Part of a small language model's weights: 21 layers, 779M tokens.
Each number is 50 + 15 x the weight over its row's rms, rounded and kept within 0 to 99. Layers, rows and columns count from 0. The size before them is the row's rms in percent of the matrix's.

# layer 18 MLP up, 1280x256, rms 0.231, rows 616-643, columns 128-255
104:43 44 83 46 45 57 51 64 66 36 28 56 51 33 55 42 57 88 41 56 19 62 44 24 36 52 52 43 49 35 32 70 15 62 68 62 40 64 52 72 49 36 45 60 13 67 47 55 74 42 51 21 53 46 62 33 65 72 49 41 66 43 24 71 43 35 39 58 50 56 47 34 18 76 65 61 52 53 60 54 62 40 65 63 56 39 48 36 70 26 45 67 48 32 41 43 46 15 54 27 45 45 52 42 45 63 90 44 48 41 58 60 53 36 21 57 48 61 58 44 81 50 50 54 38 67 28 35
097:47 36 69 59 33 31 43 13 52 40 42 48 24 78 70 85 64 32 63 44 49 31 52 43 60 47 35 81 42 44 64 54 44 52 54 33 77 44 77 64 47 52 54 53 70 63 59 51 58 44 42 26 69 37 59 66 72 65 59 42 49 68 49 55 51 77 59 40 49 51 58 40 55 57 52 44 51 79 26 34 36 43 29 46 66 43 77 64 39 61 63 14 26 46 64 36 48 49 42 40 50 18 40 44 58 29 47 56 39 54 36 54 55 48 59 94 54 49 69 52 37 66 41 53 47 46 56 47
097:83 37 36 34 52 56 60 88 51 54 66 70 32 68 49 59 41 48 61 56 54 44 56 64 47 83 56 49 46 76 25 72 75 54 57 18 63 64 19 20 28 35 48 39 49 54 38 51 34 60 46 44 37 50 49 60 41 55 52 61 49 44 46 67 31 57 78 59 58 58 31 35 43 40 28 17 64 67 38 51 42 46 40 76 42 11 47 39 64 62 29 27 51 41 36 72 34 49 30 58 63 67 69 57 39 63 17 54 17 69 50 19 62 48 57 47 34 36 46 63 72 80 64 52 48 77 40 54
100:52 56 67 48 64 59 49 39 47 50 58 34 29 46 37 94 47 51 56 52 69 60 33 43 60 54 67 36 72 79 02 58 37 30 71 46 53 36 48 79 42 46 25 38 39 50 77 30 44 66 27 66 61 57 30 70 53 84 37 27 43 32 50 53 57 47 65 45 45 61 35 66 38 54 36 47 52 45 57 56 28 24 36 44 68 24 60 66 50 67 33 38 55 47 26 53 77 59 38 55 44 37 35 57 77 51 66 73 33 28 56 35 52 48 31 50 42 48 54 20 66 32 65 60 59 54 48 50
110:62 44 52 63 09 39 15 77 21 66 37 56 49 42 32 59 62 46 56 43 58 63 71 46 58 36 52 46 73 42 33 56 44 61 56 57 31 54 54 56 39 49 38 58 48 67 16 47 44 39 37 59 37 66 48 47 58 51 48 50 48 27 50 52 60 37 16 38 32 81 37 63 51 46 50 36 66 31 50 80 50 53 63 64 53 52 46 56 40 46 51 57 52 62 24 52 82 53 74 52 69 38 48 39 53 42 83 57 44 68 53 52 55 70 44 27 22 56 37 40 49 67 69 39 47 35 22 41
104:61 54 50 62 45 46 64 68 36 27 70 50 29 43 56 62 34 72 66 48 62 79 30 14 73 38 55 56 59 13 51 79 66 19 44 43 45 57 41 56 38 45 49 44 76 38 78 58 43 50 58 74 40 42 71 46 52 30 64 57 63 33 39 68 64 53 54 47 46 62 72 40 82 50 53 44 45 66 53 34 55 37 29 55 71 86 42 40 36 81 66 62 50 55 65 15 51 45 39 56 43 42 69 42 13 51 53 58 49 40 35 48 43 51 68 58 41 47 60 51 55 50 44 35 61 24 39 28
100:69 60 41 52 65 58 40 77 49 41 19 22 14 37 48 46 61 17 44 50 27 43 14 42 42 63 52 52 52 47 57 45 60 74 50 51 60 63 74 53 37 59 41 34 48 48 32 45 31 38 53 41 51 59 39 50 34 80 48 41 69 65 51 52 50 50 52 40 36 20 68 75 66 49 48 53 49 72 47 50 76 89 91 56 45 64 17 38 64 06 56 51 59 61 76 73 47 40 35 24 37 47 30 38 52 53 72 55 33 28 45 57 24 27 31 46 77 54 27 73 11 38 49 43 66 56 49 29
107:17 62 64 50 95 56 81 69 57 65 06 41 59 53 64 37 51 53 48 64 53 58 35 33 61 45 67 45 49 43 66 56 46 17 51 32 61 78 45 43 38 34 82 22 53 40 60 73 60 64 72 76 67 50 77 29 58 48 46 73 36 64 15 81 40 64 73 48 37 70 52 68 28 22 70 33 52 44 48 53 41 67 45 38 40 74 27 51 46 42 63 45 21 66 27 46 32 34 60 44 07 59 38 25 43 60 58 42 84 53 33 46 39 35 29 45 62 74 60 54 52 54 52 42 66 75 56 18
096:70 27 47 70 40 51 71 53 31 46 57 52 54 51 07 54 50 99 72 46 57 30 29 58 48 46 68 17 60 26 50 89 51 46 52 26 65 61 33 57 36 14 33 63 55 52 27 60 51 49 57 51 69 45 49 33 51 25 62 58 63 47 63 59 57 83 67 68 45 54 67 46 48 58 43 41 55 38 41 38 47 58 78 55 23 49 47 34 55 35 38 45 67 32 45 18 59 63 57 62 42 59 36 38 43 30 61 40 54 27 61 63 55 39 26 48 43 47 59 59 68 28 67 41 57 66 25 57
102:40 37 46 64 48 45 63 62 24 49 55 56 36 37 62 57 47 26 71 58 78 46 58 54 37 78 65 74 30 44 55 39 56 26 51 38 40 60 75 72 47 58 30 45 60 78 23 44 32 58 49 58 46 60 28 45 62 74 24 66 68 63 85 38 46 35 66 48 70 66 62 37 49 27 53 72 46 22 64 32 67 60 61 84 63 41 61 30 42 60 66 31 93 29 59 53 63 39 26 41 48 50 54 72 40 42 16 29 46 50 55 53 60 40 19 27 54 30 25 51 59 58 34 34 26 54 56 54
098:56 15 39 40 41 49 44 33 47 48 45 29 72 57 34 65 48 70 70 37 54 67 82 61 37 36 55 60 61 43 43 62 61 79 29 44 39 32 46 35 32 54 43 38 63 50 39 58 50 52 38 53 46 90 78 60 53 33 53 45 29 59 99 26 08 53 38 40 48 52 68 58 46 59 56 56 50 63 36 39 59 50 66 57 58 49 43 45 36 24 40 51 60 55 61 47 71 59 24 53 46 58 32 52 62 51 58 47 84 35 50 54 48 46 42 42 44 65 57 65 69 36 35 49 62 43 44 78
099:37 60 41 33 63 57 36 59 60 59 58 48 50 70 36 81 56 43 54 39 50 46 44 38 17 39 51 45 57 63 46 38 62 58 18 70 35 51 49 46 69 57 31 92 80 62 28 69 52 54 65 48 47 83 13 59 48 33 51 44 42 47 52 34 42 67 61 41 69 46 36 51 28 39 67 49 34 40 38 38 58 68 32 71 36 42 62 73 40 50 47 65 61 75 61 70 35 66 46 28 61 37 55 50 32 54 48 43 36 80 30 33 55 54 79 45 31 63 65 42 49 51 64 69 40 62 64 46
105:30 57 34 46 64 52 60 52 39 47 58 38 58 47 62 59 37 33 34 51 45 75 19 68 55 72 29 52 50 73 52 39 28 18 40 34 54 71 74 77 65 57 26 53 80 62 57 69 49 51 61 69 47 65 43 58 48 79 77 43 41 64 60 65 68 79 75 52 61 40 56 35 38 87 28 55 49 58 23 51 32 46 76 54 29 60 60 52 21 47 55 34 43 28 52 68 58 64 79 48 63 53 30 65 43 31 42 52 45 49 32 50 63 41 42 38 52 39 15 28 39 72 48 39 52 59 60 55
097:34 43 36 43 50 44 51 60 59 96 25 44 44 34 35 54 75 45 34 50 58 56 49 61 50 36 86 55 26 55 29 42 49 50 58 70 57 30 54 49 50 21 44 50 54 46 41 41 40 33 54 50 53 67 79 35 43 50 56 49 41 33 62 82 27 60 59 24 55 50 60 36 70 28 30 52 35 57 45 43 70 53 32 64 44 50 69 36 59 21 48 38 39 45 59 51 41 49 27 49 48 58 37 50 37 54 54 63 53 48 65 33 37 36 42 92 51 66 37 43 49 55 39 42 36 46 63 12
093:53 39 76 59 72 63 53 23 52 47 47 55 30 33 17 52 52 77 67 50 72 71 34 45 33 33 64 39 18 52 54 53 53 54 36 50 28 54 49 41 73 35 68 37 30 46 51 26 78 69 66 61 39 45 48 57 51 62 42 61 33 71 70 51 39 62 58 41 49 69 60 60 74 24 35 10 59 54 40 32 64 26 70 51 52 60 55 54 33 68 86 57 64 22 62 34 44 34 65 65 47 30 42 67 48 60 46 63 25 52 37 31 53 54 45 48 54 69 60 57 69 44 17 67 42 45 32 42
089:55 63 33 51 60 26 37 47 51 47 44 49 44 66 38 53 62 49 21 49 37 39 21 54 68 37 60 13 83 56 38 57 57 54 47 37 80 77 82 49 40 45 42 50 60 39 70 63 72 49 31 47 65 57 61 60 42 47 49 44 66 56 51 41 41 49 36 39 61 39 44 66 73 56 79 50 47 21 60 27 49 45 23 38 45 39 41 66 45 58 68 28 41 53 62 73 52 72 72 43 59 21 58 54 60 71 37 39 26 66 44 51 29 44 50 03 58 53 53 11 55 56 65 45 42 63 55 58
103:39 58 68 22 58 40 55 37 38 67 32 58 42 53 59 41 57 64 40 38 52 64 70 33 62 73 54 29 73 56 68 29 66 36 61 09 51 66 53 51 69 36 67 26 55 65 44 47 46 25 61 26 51 51 34 33 45 61 55 82 42 65 38 40 77 58 59 55 44 14 39 34 44 50 70 58 33 43 46 59 44 19 51 46 55 43 48 57 59 47 56 68 50 58 48 57 35 49 40 56 63 43 42 58 30 35 65 35 36 46 45 42 55 34 05 26 18 34 55 53 48 61 43 54 25 36 43 62
102:44 69 65 37 45 72 35 52 73 50 29 48 27 49 56 31 42 41 92 56 55 52 49 46 40 13 47 49 62 67 64 44 52 23 49 85 52 41 33 50 60 31 37 21 41 45 65 69 05 52 63 20 28 37 70 56 41 64 47 50 68 38 52 57 56 58 56 68 63 30 37 48 30 68 60 61 51 59 45 98 64 47 52 61 51 45 74 33 63 45 79 26 57 59 51 31 54 63 42 58 48 65 25 57 39 62 60 53 36 29 46 65 65 47 60 59 13 55 37 29 76 22 31 65 43 53 69 47
104:42 85 53 72 46 27 68 74 39 84 55 66 34 55 50 64 43 71 58 51 58 54 62 33 54 26 50 62 34 60 60 40 29 55 65 48 37 88 53 42 49 32 41 54 83 73 52 63 54 40 74 44 30 56 47 43 37 13 55 99 47 27 43 85 64 44 62 47 55 33 49 45 55 73 62 38 42 28 55 80 42 33 61 43 32 65 68 41 56 42 36 50 18 44 59 58 54 30 66 78 47 28 72 49 55 40 69 41 47 45 54 50 40 53 43 42 50 71 76 50 61 69 61 20 55 19 45 52
099:67 75 47 38 37 54 51 56 59 68 50 28 29 52 30 66 33 34 54 41 36 72 69 29 32 43 42 64 41 74 39 48 55 69 46 38 35 54 44 78 24 44 38 66 70 61 42 43 49 32 26 58 56 53 31 65 57 18 74 53 44 36 53 61 64 82 41 60 60 40 55 65 71 26 55 41 63 81 54 25 62 16 83 34 41 68 65 64 36 35 67 36 44 97 49 33 52 53 36 63 47 90 34 63 39 45 50 50 31 55 73 60 34 39 51 31 52 41 41 45 54 48 59 40 23 43 49 56
095:69 52 64 39 03 54 67 76 40 79 51 44 64 36 64 60 58 28 40 27 44 27 72 29 48 46 41 48 32 30 50 52 69 63 35 80 72 45 59 63 51 34 81 49 62 45 55 38 58 25 33 53 47 64 29 52 38 45 44 50 52 48 58 48 59 45 36 65 41 48 32 54 61 39 66 62 38 61 32 50 62 50 37 84 54 50 67 49 47 57 63 31 52 56 40 66 43 60 14 70 13 76 54 68 41 54 41 13 42 49 61 42 56 35 70 33 48 43 71 54 44 60 41 28 68 34 32 61
101:74 63 67 49 64 52 70 49 48 38 42 42 61 35 61 41 40 42 36 38 45 81 56 24 41 46 35 45 58 38 65 49 30 58 56 63 19 41 28 32 57 44 62 26 31 31 56 34 52 53 35 67 65 34 53 62 43 54 57 66 52 43 69 61 19 64 48 28 69 69 45 43 50 42 42 65 68 62 51 65 33 36 40 32 44 93 59 23 44 61 46 53 51 59 74 34 70 71 62 39 67 42 42 36 71 58 47 62 49 54 81 62 66 23 45 38 23 24 60 83 46 58 52 73 39 87 52 50
095:40 30 53 20 53 48 38 52 68 50 29 62 80 22 29 59 46 65 23 30 50 44 59 55 26 26 76 53 58 47 33 33 70 15 63 44 29 53 60 36 76 56 45 29 28 60 39 19 48 52 54 53 27 47 57 36 63 71 60 57 57 46 63 25 29 65 37 29 69 66 51 57 06 48 62 16 38 46 10 38 56 47 51 59 31 63 40 45 65 51 54 44 32 36 44 36 25 63 47 82 54 71 42 85 47 26 55 60 51 69 61 66 26 47 56 51 55 42 61 53 50 49 35 73 37 29 48 64
093:56 58 68 34 46 46 44 56 84 53 31 52 39 48 41 55 26 51 36 45 34 19 68 53 70 38 53 53 62 45 47 62 74 26 67 43 71 49 30 33 09 44 54 54 51 58 33 43 53 19 77 41 13 66 41 67 31 54 34 40 75 50 38 58 35 38 64 34 78 64 47 59 46 45 41 40 38 71 39 39 60 51 70 55 42 33 86 60 46 65 54 33 64 52 61 40 37 53 45 46 47 54 54 53 51 65 74 56 36 40 50 79 47 49 57 51 74 54 45 31 39 60 49 73 41 61 77 38
105:41 73 43 46 36 60 42 32 55 48 42 49 37 47 48 66 45 40 54 47 13 64 16 48 31 87 69 45 82 63 51 71 66 30 50 64 94 68 45 44 25 61 56 40 79 33 39 60 60 26 00 61 74 71 51 26 54 55 44 47 53 47 64 51 59 49 44 49 45 56 48 60 40 60 45 71 62 45 19 28 52 17 46 64 59 62 34 52 65 60 55 51 19 47 31 54 62 61 63 27 45 51 60 72 48 59 58 29 41 58 30 38 39 63 52 34 53 32 44 45 45 60 35 68 35 69 67 54
099:44 52 53 63 54 43 59 40 51 43 19 20 52 12 46 54 47 56 38 67 29 39 41 36 58 82 50 21 59 73 30 54 61 49 58 55 33 40 40 22 51 37 57 51 59 24 48 60 29 25 68 65 75 56 33 38 62 79 73 64 68 51 41 37 55 54 38 58 52 44 72 47 48 24 42 59 62 51 45 57 70 64 72 49 33 27 64 41 32 40 78 35 53 45 55 50 31 73 40 45 53 42 16 59 63 38 40 51 57 48 99 62 43 48 37 27 47 48 50 58 62 40 67 42 61 28 41 46
104:65 63 35 26 42 48 51 57 73 52 78 51 45 67 34 47 82 52 50 33 43 39 62 35 23 67 21 50 41 59 32 68 71 55 37 43 80 59 66 56 46 38 48 40 47 64 59 59 68 40 41 39 34 34 49 76 51 36 59 54 50 78 54 53 39 47 42 55 62 21 55 46 44 79 42 53 70 48 49 46 58 50 75 13 73 47 41 52 20 47 66 39 63 63 55 54 63 37 71 39 39 57 39 31 64 54 46 65 43 37 84 21 46 81 47 64 71 55 51 81 57 44 74 77 61 57 48 52
098:70 57 35 80 50 56 56 32 54 39 58 80 75 66 37 50 47 77 71 43 55 45 44 48 42 38 36 53 55 45 31 64 52 65 47 52 64 20 58 43 32 63 31 46 61 51 44 42 12 54 52 76 51 60 42 55 44 52 29 64 36 36 85 58 85 67 31 32 53 49 27 57 58 47 39 54 48 75 44 36 28 42 74 77 63 60 28 59 43 17 71 29 78 70 67 49 63 51 80 45 64 34 60 73 43 37 42 65 22 54 56 55 48 35 28 67 46 53 43 66 19 32 32 57 66 42 56 44
# layer 18 MLP down (transposed), 1280x256, rms 0.115, rows 616-642, columns 128-255
098:68 66 47 77 46 52 50 50 58 29 47 55 68 53 70 59 46 65 52 60 69 32 54 44 60 52 49 58 78 57 33 72 14 68 48 88 58 63 42 39 27 42 51 37 45 57 42 37 68 50 44 57 44 48 59 35 53 53 56 38 48 54 87 49 45 58 24 32 46 43 44 70 66 60 43 70 36 66 70 49 60 51 14 38 30 60 19 39 61 61 50 46 18 40 34 65 15 70 31 52 61 21 56 47 56 22 59 72 69 34 54 55 65 49 52 67 74 57 82 65 50 56 54 55 37 08 35 67
097:68 42 41 51 29 57 20 48 45 62 71 64 70 40 56 47 45 61 34 54 55 82 52 34 42 52 64 52 45 40 65 44 55 54 81 44 00 46 47 63 20 65 73 43 34 60 41 24 56 50 56 49 83 37 40 50 49 38 42 40 62 57 60 52 46 74 32 56 64 27 45 27 43 73 52 38 49 58 48 41 72 44 42 33 53 19 71 45 72 34 37 76 38 79 46 47 68 31 57 61 34 29 51 61 54 31 50 54 50 51 41 38 45 57 05 52 54 44 51 46 29 72 49 69 57 53 29 54
100:26 75 31 58 49 41 63 23 54 47 53 72 41 59 78 64 60 72 55 43 56 53 72 32 50 29 53 57 65 55 51 28 40 55 73 50 76 61 10 63 57 22 40 61 71 33 53 50 38 66 63 51 77 38 32 35 57 43 46 15 52 51 50 52 54 41 60 36 37 39 35 45 45 74 39 66 51 65 34 70 46 37 57 32 47 38 47 52 46 65 71 53 58 57 68 43 44 48 66 11 61 44 16 55 33 35 64 68 45 41 59 44 29 59 61 56 56 43 51 25 50 70 57 42 44 72 57 52
094:67 35 35 40 39 61 61 57 44 51 52 46 36 47 41 13 68 56 53 54 36 43 48 61 34 27 55 50 21 58 70 50 62 55 51 44 20 62 59 41 40 63 59 46 54 47 29 65 74 46 56 54 39 46 34 33 54 33 73 80 27 58 74 67 37 49 46 55 71 44 39 65 56 38 50 53 45 56 22 61 39 44 32 61 42 63 39 74 41 49 58 58 49 49 73 77 56 26 64 59 41 39 72 61 28 21 55 56 60 45 48 43 69 49 77 42 42 65 69 72 57 67 17 76 49 68 16 59
109:62 42 69 64 41 61 70 68 67 55 46 43 09 32 60 42 50 33 51 66 44 47 36 43 20 47 71 69 35 62 42 25 38 50 47 68 43 52 31 68 46 00 50 48 52 53 70 49 13 67 74 46 47 46 37 63 71 60 54 68 50 63 42 73 50 62 80 54 65 55 39 34 50 61 55 42 61 49 66 54 84 54 51 50 37 46 51 34 74 57 69 32 55 59 41 36 48 58 40 70 56 65 46 48 53 35 39 48 76 65 41 42 68 62 32 00 23 29 53 52 34 26 33 45 33 70 63 44
104:52 70 58 51 66 54 47 56 34 51 62 69 27 54 25 45 43 74 44 47 28 52 46 64 49 20 61 29 44 40 49 34 34 50 68 59 57 72 32 78 58 34 34 60 22 52 49 66 57 58 46 38 67 50 70 61 44 34 89 41 38 56 55 11 61 59 56 67 34 79 30 46 36 48 41 45 38 41 30 51 32 47 54 29 58 63 69 34 65 65 63 43 76 66 35 65 71 83 61 46 44 60 40 66 57 37 60 32 74 54 62 48 32 46 41 56 36 65 51 43 47 60 37 23 40 74 53 48
099:64 25 56 56 52 58 48 37 40 37 48 52 66 59 76 39 34 42 48 49 90 68 40 43 53 48 79 64 49 87 71 59 61 48 60 39 61 33 55 56 45 81 68 61 41 60 64 53 42 32 61 55 51 41 78 59 59 46 20 68 49 22 68 45 26 36 17 26 49 51 84 68 32 45 33 58 60 26 55 48 55 21 41 56 38 35 54 45 56 35 51 79 54 45 46 11 30 60 74 39 53 40 22 68 65 48 45 33 72 31 42 65 44 72 47 42 42 06 46 37 50 55 57 73 56 37 38 45
111:55 54 66 73 43 92 61 57 47 44 36 59 53 29 39 40 27 66 79 55 49 68 45 59 48 54 39 63 56 53 41 55 86 52 78 13 53 32 56 59 25 35 46 42 32 69 36 59 52 34 59 41 52 58 57 34 31 43 53 36 51 52 48 39 52 60 57 22 33 48 45 57 32 59 53 47 57 65 45 59 66 77 33 33 34 48 70 45 64 61 61 59 45 46 28 40 76 51 57 57 44 33 63 38 84 33 64 47 44 44 57 62 44 58 35 37 26 21 79 43 42 57 27 57 29 17 40 71
101:33 64 48 61 50 62 40 43 51 46 65 49 40 59 81 18 64 19 22 38 56 53 43 52 66 22 45 56 58 57 46 39 40 58 55 50 66 63 63 58 60 51 60 59 41 36 48 37 29 71 41 57 57 48 57 44 51 59 48 45 39 63 27 65 47 59 44 64 42 53 73 55 49 81 67 39 56 33 43 39 72 34 43 78 50 42 48 48 53 12 53 47 55 29 30 59 51 53 25 50 45 44 63 36 48 49 39 61 65 44 56 46 37 37 39 76 50 22 24 62 56 27 46 46 33 67 46 36
107:44 26 50 50 42 66 41 54 36 33 71 43 66 40 49 56 67 32 48 62 61 25 53 59 68 62 27 51 65 48 19 31 37 45 37 89 78 54 62 22 36 56 49 25 70 82 65 39 28 58 34 41 47 59 41 70 14 33 68 54 48 28 65 11 65 63 75 31 43 60 39 54 39 48 67 58 56 40 58 42 64 37 89 48 24 60 34 58 44 61 47 46 48 73 47 48 40 46 52 35 52 34 42 57 56 44 52 63 59 48 33 51 51 51 20 43 47 58 72 42 76 51 44 54 61 47 34 33
099:52 68 35 48 41 55 66 52 18 40 45 52 56 45 45 34 62 36 17 38 54 58 31 38 65 45 40 47 41 59 36 57 70 56 73 87 92 32 36 26 53 98 44 52 35 46 46 58 59 55 54 62 63 46 58 69 52 80 23 82 82 59 43 44 44 22 40 19 59 70 21 29 38 53 33 70 32 38 89 36 77 30 75 53 49 60 52 79 75 55 68 51 55 44 49 53 60 59 70 38 44 47 54 38 32 83 33 54 35 53 49 43 49 71 36 52 62 39 38 63 45 49 40 67 55 44 68 37
097:55 61 40 64 76 57 58 69 58 53 73 25 39 70 74 49 43 50 37 75 67 33 33 57 51 40 21 55 41 43 48 66 36 58 78 68 31 55 53 44 57 23 62 35 34 72 68 22 59 52 44 46 26 26 58 58 38 61 33 56 72 49 40 49 45 30 33 65 33 54 54 64 55 57 46 52 41 53 59 66 40 55 56 49 63 33 51 44 55 79 56 45 64 43 39 82 39 61 62 20 38 65 54 67 48 44 73 30 52 50 44 51 65 67 10 57 48 62 52 43 58 38 55 59 67 15 58 36
091:50 56 52 59 52 51 61 88 56 50 66 39 55 58 42 21 44 47 59 34 35 11 44 46 39 43 66 57 51 28 39 60 58 53 55 68 36 45 62 32 45 51 19 51 60 71 58 50 44 54 59 35 52 92 45 40 52 55 11 70 68 44 67 49 72 28 64 31 26 44 54 66 77 57 66 25 22 28 83 50 26 43 51 46 60 45 47 52 41 42 60 47 43 80 28 10 41 38 30 47 31 63 64 36 54 61 62 65 65 52 50 59 40 44 69 46 33 67 79 67 44 50 69 39 52 56 60 58
102:61 28 43 30 87 22 52 33 61 30 62 32 46 57 60 42 56 55 41 65 62 83 64 43 22 77 38 74 49 36 62 49 30 55 54 23 55 46 34 75 73 67 73 43 75 52 60 55 40 35 60 46 75 40 67 51 86 44 60 55 30 48 59 44 57 51 46 68 32 25 19 65 26 20 24 34 52 53 52 30 24 48 35 44 48 44 56 45 54 78 79 34 59 60 57 31 62 41 61 54 39 49 83 41 44 57 50 34 56 43 31 75 76 53 58 65 48 36 27 72 40 44 50 62 62 49 73 55
092:38 33 47 47 60 51 59 52 38 26 25 44 61 16 40 49 52 39 60 42 58 45 52 70 07 73 71 55 39 60 70 21 55 57 62 52 33 28 49 52 42 48 68 39 68 65 36 63 26 48 35 51 50 51 61 83 76 51 54 43 63 71 78 38 66 49 16 41 48 34 57 48 44 80 41 70 53 60 35 41 88 54 57 58 58 42 36 37 55 39 32 56 54 68 28 54 67 45 43 68 52 32 34 43 49 33 44 48 50 43 58 44 39 40 73 52 62 63 46 39 61 35 72 07 50 52 51 47
107:42 50 55 40 46 51 55 71 54 74 46 56 42 26 42 57 43 58 76 55 63 85 51 17 84 47 54 44 34 42 64 59 53 30 42 65 76 33 29 56 56 16 47 16 66 69 49 33 27 36 56 48 51 48 59 52 28 39 57 39 42 51 48 56 49 37 35 27 45 51 44 65 54 45 27 51 56 73 33 50 61 71 39 60 57 80 66 44 55 47 52 68 61 52 75 40 41 34 33 49 46 61 38 45 31 59 67 56 42 25 41 66 53 61 58 90 43 59 39 67 43 76 50 59 45 47 53 66
090:78 62 25 45 47 61 42 41 38 47 35 51 72 43 59 39 73 39 57 61 50 39 44 39 32 56 53 59 43 48 31 51 32 54 50 54 48 40 38 39 79 69 51 56 57 50 52 54 40 35 65 77 47 21 50 37 30 54 49 69 57 59 57 40 47 48 68 52 97 24 51 41 62 26 57 63 77 50 35 48 47 67 47 49 36 28 39 32 54 45 66 26 56 70 48 70 29 45 50 38 43 56 28 22 45 76 51 46 19 52 58 53 44 67 81 21 59 35 54 42 57 74 33 50 31 66 60 85
101:38 37 71 41 56 20 52 35 45 50 70 57 45 61 59 42 39 31 60 22 56 20 43 47 62 25 34 48 43 42 54 70 50 42 49 76 49 73 48 50 72 61 40 41 44 38 54 58 65 53 16 73 57 47 48 51 39 48 50 61 61 27 45 48 53 22 52 39 30 37 33 56 50 46 48 40 38 58 54 38 44 73 42 63 41 41 62 26 72 75 71 33 42 25 48 61 46 70 78 60 50 33 64 40 45 54 70 27 41 36 43 72 52 55 48 72 59 59 41 64 57 43 50 29 55 66 60 99
103:39 41 52 72 45 66 37 41 50 48 67 46 66 64 30 55 45 46 45 66 71 57 44 80 58 52 66 41 67 76 43 52 77 64 37 65 97 37 29 36 61 17 62 65 44 55 49 60 37 39 78 54 41 43 37 55 37 19 68 52 72 55 44 17 62 74 49 62 60 51 70 17 32 21 76 65 41 31 42 45 56 24 57 50 71 44 22 73 61 75 27 44 49 26 50 57 51 31 58 55 53 55 36 59 42 18 51 43 31 42 47 86 47 25 48 63 49 44 74 42 48 44 22 58 48 65 61 45
100:65 28 47 55 85 35 70 44 30 73 34 57 50 55 36 66 49 52 40 50 58 62 57 81 43 47 71 37 26 49 51 67 48 58 74 44 51 39 48 67 53 56 74 55 61 56 46 63 61 54 39 54 71 44 62 35 63 63 38 28 64 48 22 69 61 46 20 35 16 44 31 54 45 72 49 52 65 28 45 61 43 79 55 03 36 43 28 28 53 59 50 38 82 65 44 30 36 82 58 51 58 36 52 53 63 33 41 49 70 35 54 18 50 54 71 66 47 25 61 69 35 39 45 50 52 56 66 18
098:66 32 24 50 52 40 49 58 45 31 57 52 53 62 37 34 76 64 56 50 75 82 27 36 57 49 45 37 64 51 40 63 46 69 57 46 41 42 61 54 60 64 44 83 41 66 33 52 75 36 72 39 42 43 50 77 51 70 64 48 32 39 39 48 68 40 43 25 49 30 23 62 45 56 35 36 60 61 46 61 49 34 86 41 83 44 56 64 68 51 44 71 38 18 62 33 55 46 72 46 45 33 54 43 55 26 50 68 55 62 35 60 49 57 66 51 56 86 46 73 77 31 63 65 47 54 61 35
107:29 34 31 65 48 79 39 43 46 47 55 69 31 61 52 56 59 43 46 55 47 67 42 34 73 59 74 72 69 31 52 54 30 70 64 86 85 35 80 49 31 45 56 52 44 47 56 47 51 34 37 45 65 58 60 23 51 52 45 46 61 38 19 37 45 53 84 18 55 43 58 52 38 60 61 37 52 57 62 42 44 72 42 58 51 26 51 49 57 70 55 53 76 55 13 58 57 27 69 29 26 52 58 37 85 71 63 59 44 41 57 91 43 51 30 68 68 49 34 47 65 52 33 82 19 51 20 38
100:58 45 57 64 35 57 59 20 70 61 54 55 35 54 57 40 61 34 47 30 52 46 67 43 65 24 42 30 33 35 54 37 65 48 40 45 36 44 54 27 52 56 62 37 60 31 41 59 42 42 67 59 43 46 83 52 39 66 33 43 18 57 51 46 67 42 38 43 39 70 39 32 33 38 67 53 63 52 44 54 62 59 61 56 40 31 79 49 57 46 67 42 60 28 50 31 79 49 48 37 49 24 30 43 74 58 37 28 60 54 64 39 51 45 27 43 45 41 75 30 46 60 37 46 62 72 26 42
099:60 65 60 53 34 64 35 59 35 77 62 74 48 54 83 67 69 39 60 54 58 55 24 46 46 40 53 44 67 09 53 43 41 50 46 76 22 51 57 65 60 76 34 59 52 52 09 57 50 44 55 62 44 36 55 51 57 49 52 77 54 36 60 50 39 74 47 51 37 65 39 40 57 36 46 32 71 42 43 66 69 45 27 54 29 73 11 42 51 62 92 27 39 45 64 64 49 74 62 65 48 54 40 46 51 36 46 54 51 40 00 32 50 60 75 59 41 18 51 56 64 26 29 55 38 40 42 69
104:36 40 54 37 40 43 47 38 58 39 49 48 18 60 72 59 56 63 74 49 47 52 18 45 66 50 32 63 44 14 57 57 38 39 51 39 69 71 71 66 49 58 51 61 52 52 22 46 78 53 43 72 61 19 53 68 39 57 10 33 45 44 54 68 50 38 46 63 52 40 50 70 52 54 24 32 36 19 66 63 47 64 50 54 66 74 33 48 48 52 60 70 96 64 38 21 14 38 38 58 67 55 34 68 63 50 40 55 67 63 64 65 70 18 42 67 44 35 45 61 44 44 60 46 62 45 51 67
093:24 45 57 35 64 31 12 44 38 41 80 72 48 74 40 67 48 56 66 40 48 76 50 51 43 50 60 56 44 57 35 48 33 58 58 30 37 32 75 64 71 46 64 52 78 78 39 29 74 45 66 66 36 62 75 42 54 37 19 47 41 48 45 75 39 53 53 41 20 51 43 65 35 48 66 42 57 62 47 82 28 37 32 73 66 58 33 57 69 56 43 59 58 36 39 42 59 31 42 74 51 25 45 33 35 41 32 63 63 71 37 36 33 41 73 67 46 50 46 44 41 49 45 54 55 71 55 55
108:36 38 42 62 47 74 60 46 42 57 47 47 35 50 52 29 27 60 36 54 65 53 49 34 52 73 49 79 55 33 66 64 15 35 46 49 78 65 66 36 50 37 61 45 24 65 16 59 54 63 74 45 38 69 63 42 48 39 71 38 46 41 53 42 44 45 50 41 74 62 32 50 40 20 52 37 50 24 56 35 79 58 69 69 50 41 45 32 34 44 46 49 68 58 54 47 42 18 60 76 66 91 56 62 46 36 49 49 87 43 56 33 43 44 62 42 59 40 71 46 53 15 40 41 53 53 58 57